config = dict(
    num_attention_heads=3,
    intermediate_size=1536,
    norm='layernorm',
    init_std_up=0.0545,
    beta2=0.95,
    decay_fraction=0.672,
)
Each number is 128 + 32 x the weight over its row's rms, rounded and kept within 0 to 255. Layers, rows and columns count from 0. The size above them is the row's rms in percent of the matrix's.

# layer 3 attention value, 384x384, rms 0.146, rows 236-255, columns 192-255
size [ 98  92  94  90  94  98  90  97  91  97  93  92 104 101  93 100  91 108  99  93]
[[106 161  97 158 165 122 117  90 151 112  73 146  97 155 130 145 149  97  95 141  80 163 122 152 149 170 128  95 114 112 134 117 116 209  95 145 125 103 156  72 144 137 124 123  92 115 140 162 142 158 126 123  58 133 111 139 149 125 116 145 134 116 140 146]
 [161  68 145 151 108  87 136  86 219 137 143 123 147 173 129  98 132 131  96 140 155 153 161 133 106 107 116 148 132 194 176  79 155  77  96 129 135 169 143 148 136  78  75  77 129 126 152 121 123 173 194 101 212 167 126 124 182  84 128 197 163 111 129 170]
 [146 173 101 150  86 128 106 203 177 145 130 123 106 135  91  96  81 125  91  98 139 169  73 161  66 127 122  81 138 118  98 154 128  89 164 161 200 120 108 129 112  93 136 132 140 113 128 161 118 148 138 109 112 139 132 134 169 114 136 103 121 122  80 149]
 [129 132  53  75 107  94 162 114  95 124 157 118 109 149 154 104 106 106 141 112 105 126 145 121 139  93  90  77 132 120 121 157 190 155  94 148 146  89 133  87 146 121 112 126  67 187 117 125 144 143 165  97 165 119  64 149 197  47 149 128  95 141 138 102]
 [111  74  70 172 129 135 142 210 158 147 131 140 115 207 118  92 174 164 137 176 118  90 149 170  94 185 123 148  92 137 103 160 118  91 161 197  93 105 145 174 175 112 167  84 120 148  87 139 122 162 133  92  65 113 132 127 188 152 161 139 194 158 109  86]
 [ 94 111  77  70  82 166 107  76 188  34 126 205 149 128 145 123 110  65 134 110 130 127 151 179  59 127 208 160 138 193  77 104 104  90 128 115 133 159 111  96 144 110 109 149 131 173  83 139 138  98 137 179 127 114 146  91 170  99 102 103 152 126 161 106]
 [139 202 129  61  73 122  87 153 133 141 154 135 164 117  99 112 105 126 116 113 188 143 171 133 165 169  94 135 166 143 187 121 102 128 142 148  92 129 161 141 149 144  93 115 150 164 171 140  70  67 103 158 134 139 132  96 170 178 113  72 116 183 139  70]
 [ 98 196 153  97 152 137 161 111 184 100  91  75 104 131 127 130 115 111 133  66 134 127 134  93 116  92 110 155 131 156 183 114 148 229 155 159 117  61  87 123 112 124 146  97  91 130 143  36 143 105 138  93  81 133  97 154 108  89 112  97 143 160 128  94]
 [124 126 171 149  96 113  69 117 170  95 137 106 107 141  82 129 137 131 135 161 162 111 164 116 109 153 158 172 150 111 183  97 131 158 145  93 126  90 148  86 143 152 140 123  92 161  49  77 139 155 127 133 119  83 153  62 112  91 110 113 154 198 228 144]
 [127 100  48 137  82 121 107 156 161 107 121 127  98 155 150 107 139 178  88 170 137 145  84 143 128  26 114 112 154 160 121 111  47  72  84 126  64 118 150 158  99 175 177 126 115 114 147 148 143 148 172 150 136 120 108  87  99 146 159 182 120 117 106 134]
 [154 105 144 132 146 155 149 136 148 156 178 125 113  93 172 108  84 146 107 183 137  98 106 166  81 150 112 115  92 134 144 147 171 133 158 144 154 150 116 100 139 109 136 145 182 119 161 117 111  91 120  15 167  46 152 150  90 153 129 117  89 122 138 127]
 [176 122  22 138 120 164 102 172 102 155 128 124 173 111 130  81 175 147 149 108 117 137 101 103 152  86 129 119  96 135 160 128  99 147  53 205  99 133 116  97  92 112 138 162 157 126 130 135  92 143  77 206 170 144 160 176  74 150 112 102 118  76  97 164]
 [169 190  98 107 106 149 124 179 160  56 140 107 112 182  96 180 124 104 107 215  94 165 123 105 139 113 128 126 138 158 163 112  67 140  96 123 100  89  76  82 165 145 174 127 151 149 176 143  71 134 147 159  81 131 123 145 124 159  92 107 140 120  84 155]
 [143 157 203 150 129 102 180 214  90 137 136  79 156 162 126 147 168 181 119 107 150 138 100 107  77 119  99 114  75  78 161 132 141 166  78 141 167  80 134  80 152 165 180  83 151  81 156 104  87 146  84  90 146 126 102 165 219 180 164 100 150 113 128 157]
 [123 101 163 148  76 178 135 148 158 147 188 144 184  91 117 185 108 124 133 128  79 131 118 145 144 135 140 121 142 144 178 118 148 140 164  98 105 141 148 151 139 110  52 187 111 151 132 167 112 198 137 135 168 126 132 148 169  82 126 116  53 162 164 124]
 [121 151 124 136 129 103 127 130 119 130 134 113 143 100 173 130  95 141 116  91 112 134 100 139 102 139 146 128 176 115 142 131 181 168  95 142  99 151  88 154 145 146 163 158 145 116 164 138 124 136 110 166  69 127 118 114  50 176 122 104 175 123 159 120]
 [152 147 141  53 174 115 186 134 141 128 172 149  55 145 162 147 121  68  94 142  89 145 172 121 105  98 131 169 100 107 112 105 192  52 112 176 125 134 154 109 180 143 135 140 132 145 101 100 178 111 135 188 160  92  77  92  99 125 183 190  86  93 127 183]
 [138 159 158 155 169 143 111 201 126 158  84 126 139 112 149 154 120 116 164  99 113  86 141 191 116  83 128 124 153  98  91 162  95 195 133  54 148 128 138 195 112 146 149 158 167 125 138 109  98  81 154 104 140 102  93 135 103 115 102 111 142  90 157  93]
 [116  55 124 169 145 159 115  14 102 157 119 155 142 125  87 122 171 136  96  95 114 126 121 205 113 102 131 152 157 141 145 191  64 118  94 110 119 112 118  83 125  89  93 151  68 121  75 140  85 143 144 110 104 121  81 148 143  77 152 133 117 127 124 104]
 [134 133 134 145 126  60 152 186 182 164 122 108 122 106 105 127  84 130 109 104 131 150 116  67 160 145 101 122 104 128 221 148 160 129 149 156 141 144 149 112 117  98 146 160 153 115 169 136 134  86 136 103  79 122 123  82 145 110 133 191  78 102 103 153]]
# layer 3 attention output (transposed), 384x384, rms 0.118, rows 236-255, columns 192-255
size [ 94  96 103  95 100 102  97  98  90 100 103  95 106 102  94 103  91 101  90  99]
[[126 121 137 132 104  94  70 108 114 118 124 124 161 121  81  86 128 110 108 154 169  76 134 139 108 110 174 124  87 153 134 153 107  97 150 137 153 102 149 143 112  79 117 105 111 177 105  99 118 101  87 126 132 160 115 114 116 142 164 151 119 130 112  78]
 [ 98 127  96 154 178 185 163 139  85 144 129 127 111 117 156 114 144  93 124 130 108 118 149 103 137 143 103  89  90 134 157  96 106 120 178 149 153 111 152 103 163 133 142 155  84 138 171 138  89 105  78 123 135 158 123 114  93  52 123 120 141 163  80  73]
 [ 89 145 150 106 217 119 142  60 113 137 117 142 163 102 146 164 119 166 122 115  94  97 166 156 125 119 140 101 113  57 191 156 181 144 123 101 135 141 155 144 120 155  72 121 121 153 116 109 110 114 130 188 123 143 145 131 126 106  97  85 103  95 167 140]
 [103  96 147 152 113 193 155 141 110 167  85  42 132 137 142 156 122 147 126 149 160 135 102  86 190 125 136 158 123 139 145  99  89 105 127 107 123 165 103 162 124 142 137 123 157  19 163 129  75  81  96 165 118 119 129 143 102 174  95 155 222 161 122 125]
 [172 116 158  79 100 146 149 110  81 116 135 103 156 113 155 109 121 103  68  44  83 115 130  38 185 154 109  94 131 171 179 144  77 111 109 132 136 127 162 108 138 107 132 144 117 100 162 113 165 126  70 136  86 194  78  94 105 110 161 147  62 196 125  96]
 [125 146 155 146 190 141  76 144  31 225 108  99 137 156 134  92 161 160  89 156 150 139 130  83 114 133 106 110 140  78 153 131  78 110 119 131 159 103 128 148 110 129 144  58 154  69 143 155 101 131  91  96 180  69 150 115 105 127 117 182  95 129 107 134]
 [104 105 101 210 229  81 168  95  78 151 123  83 110 157 147 121 107  94 104 125  69 170 126 141  93 131 110 111  84 149 161  59 206 119 100  67 135 136  97 124 155 119 118 168 111 113  86 171 102 132 114 135 173  91  81 127 125 166 149  82 185 134 158 147]
 [139 110  82 148  84 163 117 103 179  71 148 142 156 117 138 137 136 123 135 204 134 137 191 156 127 149 144  94 106  86  83 135  60 158 135  99 146 178 186 106 168 111 117 169 159 136 134 221 126 147 161 141 132 137 167  85 139 144 100  72 148 142 152 172]
 [192 175 115  88 147 152 177 106 111 178 146 168 153 113 140 138 139 116 163 158 161 141  80 149  66 101 139 119 126 180  88 172  85 136 151 108 172 145 142 176 134 193  97 136 193 117 153 208  89 141 137 134 105 146 149 135 116 103 147  89 122  98  96 107]
 [122 124 164 116 142 131 149 167 112 206 114 134 148 189 110 128  90  77  95  89 120 130 156 141 128  92 136 143 121 116 131 161 178 151  83 121 146 117 113  45 125 104  92 133  94 117 126 111 100  54  51 120 110  95 109 146 135  90  83 134 147 110 162 141]
 [134 156  92 133 131 100 161 135 166 150 110  92 169 142 112 105 106 115  93  61 150 155 204  71 158 137  91 168 117 102  67 166 123 170  87 133 150 127  75 155 194 143 176 111 110 116 157 140 157  95 123  92 102 182 131 121 176 105 139 183 117  82 153  61]
 [108 174 207 160 115 128 145  84 131 107 160  96 110  83 153 170  96 108 104 128  76 104 158 144 144 126 170 120 111 141 111 133 191 120 157 105 163 140 121 180 177 155 135 138 101 173 116  51 185 116 132 124  81 144 127 108 158 160 165 128 110 126 133 130]
 [160 186 158 144 127  56 169 101  83 180  81 139  94 119 148 142 147 151 116 119 152  99 176 108 102 140 109  92  58 109  70 108 151  96 172 123 179 171 171 160 144 109 164  97 141 186  55 159 211 116 140 130 171  79 162 113 160 125 130 146 134 135 143 103]
 [149 117  70 104 147 130 116 118 156  56 123 172 158 114 199 113 109  84 122 114  75 153 153 180 140  67 117 157 150 155 146 128 150 126 149 159 110 158 137  59  94  55 117 129 118 121 148 153 165 113 195 161  86 140 185  81  77  48 141 150 121 149 150 125]
 [ 48 144 130 110 218  83 129 171 114 121 132 138  96 147 129 147 131 154 159 140 133 144  94 123 144 148 192 143 101 107  99 149  81 156 141 152 112 116 104  82 102  71 172 119 125 108 136 130 133 113  97  66 123 154 146 114 121 167 158 170 249 138 106 154]
 [161 119 119 132  54 103 116 121 134 150 153 165 108 124  85 121 207 117 186  83 156 121 125  69 118 156 157 137  81 131 168 143  72 188 144 140 112 141 161 122  71 111 123 143 118 122 146  89 103 178 136 136 112 154  96 143 166 108 132 107 155 155  95 176]
 [101  78 190 137 110 157 109 137 148 127  90  79 122 168 127 136 176 177 102 159 133 128 111 135 203 148 110 105  99  68 112 136  75 184 112 155 124 134  91 122 114 116  79  74 106  94 157 141  66  91 123  94  87 137 167 152 158  97  68  63 182  80 129 135]
 [131  71 136 128 128 152 132 144 115 117 168 160  98 129  91 175 146 158  66 119  86 133 100  88 134 149 147 118 140  70 101 107 213  76  94 143 105 110 153 132 123 134 147 151 158 122 114 124 139 115  78 116 162 128 184 135 164 127  90  98 104  79 113 187]
 [127 126 112  88  94 100 135 114 107  99  70 108 143  95 134 115  76 121 193 148 145 123  97 106 150 161 145 128 108 102  68  83 126 118 102 141 157 102 193 117  92 105 192  58 115 112 178 144 145 175  97 119  87 125 194 118 106 110  87 117 107 166 136  93]
 [120 128 145 114 162 102 189  98  73 103 168 108 153 203 135 132 139 125 135 112  72 136 141  99 104 163  87 156 133  66 140 123  90 158 143 141 148  87 150 151 120 162 157 134 104 132 151 177 167 193 165 141 151 187 122 128 157  93  66   0 174 149  85  85]]
# layer 3 attention query, 384x384, rms 0.119, rows 256-260, columns 192-255
size [107  99 106 100 100]
[[139 156 162 130 141 145 150 137  49 150  60 137 123 178 126 149 107 174 161 100 122 107 158 171 172 140 138 141 139 115 112 113 114 100 155 108 104 138 140  83 131 120 178 127 155 104 113 184  75  86 119 152 161 141 138 160  96 131 141 128 155 127  59  70]
 [131  67 103 201 155 153 181 106 120 139 152 146 176 224  89 152  96 129 193 155 169 135  88 106 152 131 148  96 117 156 121  93 116 113 111 110 128 154 162  89 102 122 142 153  95 131  75 127 108 157 111 109  94 136 206 156 133 107 147 112 147 112  72 127]
 [ 83 161  58 157  81 120  92 144 131  78 126 157 124  87 103 128 111 141 113 135 126  94 122 134 116 128 152  92  43 106 109 146 180  88 202 105 129 158 156 158 127  91 137 131 102 147 103 163 167 104 188 123  83 203 121 147 171  66 116 126 124 157  99 171]
 [102  79 146 195 152 161 106  92 106 102 102  96 156  91 121 117 119 142 132 185 109 115 197 126 118 147  60 139 154  90  92 167 116 139 117 120 119 118 191 189 126 142 115  80 134 152 145  72 135  79 175  98 175 119 132 108 136 126 149  84 201 100 156 132]
 [120  88 150  67 150  74  75  94 107 141  90 135 134 119 128  79 105 118 101 103 100 112 159  98 166 136  92 152 204 183 118 129 118 178 105 124 111  79 127 181  91 104  93  46 120 133 140  99 148  87 129 148 140  98 112 154  47 136 137  51 130 138  95 112]]
# layer 3 attention key, 384x384, rms 0.119, rows 256-259, columns 192-255
size [103  95  96  98]
[[ 97 108 126 134 113  89 137 133 124 159 161 100 116  79 144 144 163 171 173 119  94 108 149 112 136  99 115 117 150 104 133  91  93 219 171 179 153 153 105 129 165 113 151  88 104 150  85 134 148  62 166 114 161 180 143 172 121  36 191 123 139 114 106 133]
 [124  59 141 134  49 121 101 140 144 137 157 148 131 144 122 145 149 123 132 196  87 129 127  89 124  98  98 114 103 134 105 143 196 129 148 162 170 106 130 113 170 114 148  84  99 136 151 132 140  65  76 113 181 143 146 174 176 130 134  54  76 130 159 104]
 [142 103 119 102 118 148 131  76 169 108 145 136  97 135 158 137 124 117  84 163 151  87 133  63  89 112 196 117  92 107 112 185 121  93 146  82  82 144 148 103 183 102  81 102 170 188 135 160 159 133 166  98  77  85 163 138  97 129 118 141  87 175 144 126]
 [115 116 111 133 117 126  88 181 125 119 145 130 134 179 129 219  90 114  62 193 126 137  75 163 124 134 135 111 147 126 109  35 112 152 106 136  88 112 165  96 137 139 154 122 110 131 134 126 112 119 145  82 117 197 177 174 105 165 140  85 125 131 182 183]]